config = dict(
    n_layer=11,
    d_model=128,
    n_head=2,
    n_kv_head=2,
    head_dim=64,
    d_mlp=320,
    vocab_size=2048,
    activation='swiglu',
    norm='layernorm',
    norm_place='pre',
    norm_eps=1e-05,
    positions='learned',
    qk_norm=False,
    attn_scale=0.125,
    bias='all',
    tie_embeddings=True,
    parallel_block=False,
    init='trunc',
    init_std_qkv=0.0269,
    init_std_o=0.0269,
    init_std_up=0.0269,
    init_std_down=0.0269,
    optimizer='soap_variant',
    lr=0.00574,
    lr_mult_up=1.29,
    beta1=0.95,
    beta2=0.95,
    lr_head=0.00673,
    grad_clip=1.0,
    warmup_steps=200,
    schedule='wsd',
    decay_fraction=0.707,
    decay_shape='linear',
    final_lr_fraction=0.0,
    batch_tokens=[16384, 32768, 49152],
    seq_len=256,
    doc_mask=True,
    train_tokens=148800000,
    steps=4725,
    dataset='wikipedia_en',
)
Each number is 200 + 20 x the weight over its row's rms, rounded and kept within 0 to 999. Layers, rows and columns count from 0. The size before them is the row's rms in percent of the matrix's.

# down: layer 5 MLP down (transposed), 320x128, rms 0.196, rows 113-116, columns 0-127
# gate: layer 5 MLP gate, 320x128, rms 0.287, rows 114-117, columns 0-127
# up: layer 5 MLP up, 320x128, rms 0.261, rows 114-116, columns 0-127
down113,104,231,203,166,178,224,205,175,213,215,174,215,197,199,190,226,200,207,202,190,226,201,185,187,233,202,183,208,185,195,195,188,219,229,178,202,201,220,191,186,213,224,213,185,184,205,238,204,180,239,170,193,181,177,192,178,237,210,220,187,158,230,185,217,210,193,200,179,202,147,210,196,184,202,224,199,206,255,197,219,188,207,201,183,157,209,205,197,179,209,223,182,150,221,209,218,160,219,216,172,176,217,195,190,213,223,184,227,203,202,213,180,211,229,190,195,225,172,178,190,199,189,219,163,207,199,192,186,230
gate114,092,177,200,179,249,197,187,195,217,201,206,166,212,191,193,179,183,185,220,199,204,188,189,198,211,188,179,192,207,163,210,205,193,201,166,205,208,201,205,195,169,198,150,181,166,187,196,214,219,202,227,199,236,203,217,248,212,211,176,180,191,193,227,222,166,190,213,193,200,187,172,170,212,206,195,201,160,208,227,192,178,173,182,215,190,199,186,207,173,196,224,220,212,226,195,187,207,159,200,207,216,216,158,162,216,223,191,170,149,191,213,212,201,221,176,182,217,179,191,228,190,188,227,197,222,204,181,242,198
up114,091,194,203,226,175,191,214,187,222,196,245,178,215,206,192,218,192,199,178,218,210,189,181,198,205,195,236,197,193,171,209,207,187,187,219,174,215,190,177,185,211,201,214,189,189,202,223,222,214,198,221,194,187,177,210,193,223,202,194,176,201,223,190,197,147,205,191,224,243,216,181,184,233,194,195,188,244,208,176,201,222,221,224,227,206,151,206,202,220,223,183,165,180,178,218,186,173,198,201,219,206,234,194,215,202,217,220,195,229,222,210,187,165,198,147,181,180,201,188,176,232,201,212,230,227,198,250,190,186
down114,090,185,235,214,234,200,211,228,190,177,219,226,187,198,172,182,215,260,180,172,180,180,188,236,176,234,198,188,204,199,171,173,227,187,181,190,209,190,212,183,177,178,199,195,190,196,189,235,188,150,203,227,193,206,209,200,187,204,192,168,202,205,213,192,203,190,204,191,179,206,198,205,195,185,187,213,191,159,219,219,173,218,179,188,233,205,181,192,221,202,240,203,210,218,208,225,189,218,192,233,203,194,225,184,184,188,256,192,206,224,202,234,187,203,223,189,199,233,187,164,177,214,220,212,231,187,210,206,224
gate115,091,212,193,212,177,178,193,205,191,213,189,226,202,224,210,219,194,178,204,200,183,192,200,230,208,189,205,202,209,206,218,179,228,197,209,206,222,138,207,219,220,190,216,210,205,183,198,217,222,167,194,250,193,165,187,192,215,212,192,233,203,217,189,195,204,203,187,247,189,209,199,218,196,190,212,214,193,218,152,210,189,211,189,193,161,187,193,195,226,206,204,172,145,224,177,203,210,233,202,145,187,208,198,193,157,222,195,197,207,182,240,222,190,174,185,172,171,191,188,154,220,201,203,196,195,233,206,206,210
up115,101,205,208,188,210,208,167,180,203,166,219,227,161,180,176,158,194,185,225,199,180,196,206,193,239,188,227,255,206,218,208,206,209,194,214,206,189,180,224,195,208,204,193,166,227,172,181,203,202,197,176,170,202,210,196,189,186,212,229,169,182,197,201,204,220,194,204,206,196,216,230,179,212,197,200,197,174,154,199,180,212,214,255,168,213,209,156,194,193,186,180,204,207,244,197,191,159,181,223,205,216,219,239,220,205,183,216,211,163,177,220,198,192,171,201,193,230,193,202,181,198,181,196,202,198,182,188,225,190
down115,095,160,186,204,203,188,199,208,182,215,207,192,204,219,172,197,216,166,232,199,241,229,228,181,181,205,189,230,225,215,187,187,192,216,226,237,195,190,201,176,229,191,237,195,174,199,193,236,174,204,177,209,176,209,197,211,173,220,179,184,216,217,180,198,211,209,201,223,200,184,182,167,182,203,209,219,166,224,200,186,172,177,200,195,200,174,215,215,166,193,151,150,175,193,238,198,202,222,209,178,168,206,172,190,190,218,191,188,188,180,188,196,202,171,175,208,210,232,209,172,200,207,209,200,241,208,203,179,180
gate116,096,223,194,161,232,199,183,191,177,186,192,240,217,189,217,207,209,202,192,179,204,205,217,196,179,197,203,203,192,254,187,178,227,231,230,191,191,196,217,207,240,179,178,202,202,213,237,205,184,203,215,189,200,208,160,192,169,197,170,211,184,190,183,200,208,175,212,186,208,206,227,191,195,185,209,212,199,166,234,214,215,162,192,187,200,203,193,199,240,197,241,200,194,218,206,243,164,197,192,205,199,170,178,175,208,202,201,196,169,227,222,201,167,219,225,197,190,178,178,167,178,255,200,211,235,199,186,198,211
up116,099,201,210,223,223,216,152,208,201,191,239,215,215,203,200,219,188,182,182,229,226,190,202,169,183,177,188,181,226,218,190,194,207,211,211,199,157,181,234,186,206,166,177,197,172,193,171,202,181,208,188,196,240,199,216,213,167,191,178,210,212,201,215,210,189,220,185,211,200,238,186,210,216,211,176,173,194,186,191,216,192,204,199,169,183,190,242,235,168,178,197,208,197,178,169,222,142,223,214,155,216,199,207,202,205,218,177,181,178,220,180,181,189,193,203,191,204,218,188,214,166,180,179,197,213,208,162,206,187
down116,107,178,190,178,163,186,224,224,168,191,205,191,174,169,232,219,191,184,182,226,176,195,204,190,196,189,162,191,181,214,227,198,184,183,219,199,197,212,234,163,175,214,190,202,199,211,179,169,242,229,212,199,193,239,190,178,189,205,202,201,194,187,186,215,214,218,176,182,212,201,240,184,191,170,165,190,205,202,216,171,202,205,214,191,223,198,177,186,198,203,184,173,192,183,200,236,191,189,210,153,177,191,189,203,155,204,180,208,206,175,159,207,182,212,233,180,214,183,160,169,204,207,183,203,231,181,188,184,217
gate117,097,215,216,200,188,196,176,192,210,198,229,236,226,181,198,176,199,208,230,177,193,201,221,243,200,217,196,186,201,229,217,187,221,240,158,169,170,216,192,218,194,206,178,191,165,175,221,171,199,202,208,215,194,169,196,209,212,210,192,186,210,207,184,204,188,219,198,203,188,170,210,159,224,220,253,224,196,181,219,222,173,163,211,168,193,198,243,192,168,196,199,171,214,212,204,222,190,219,207,203,188,196,207,184,226,219,193,209,189,184,240,231,230,206,229,197,201,189,203,201,206,222,212,195,204,219,234,183,161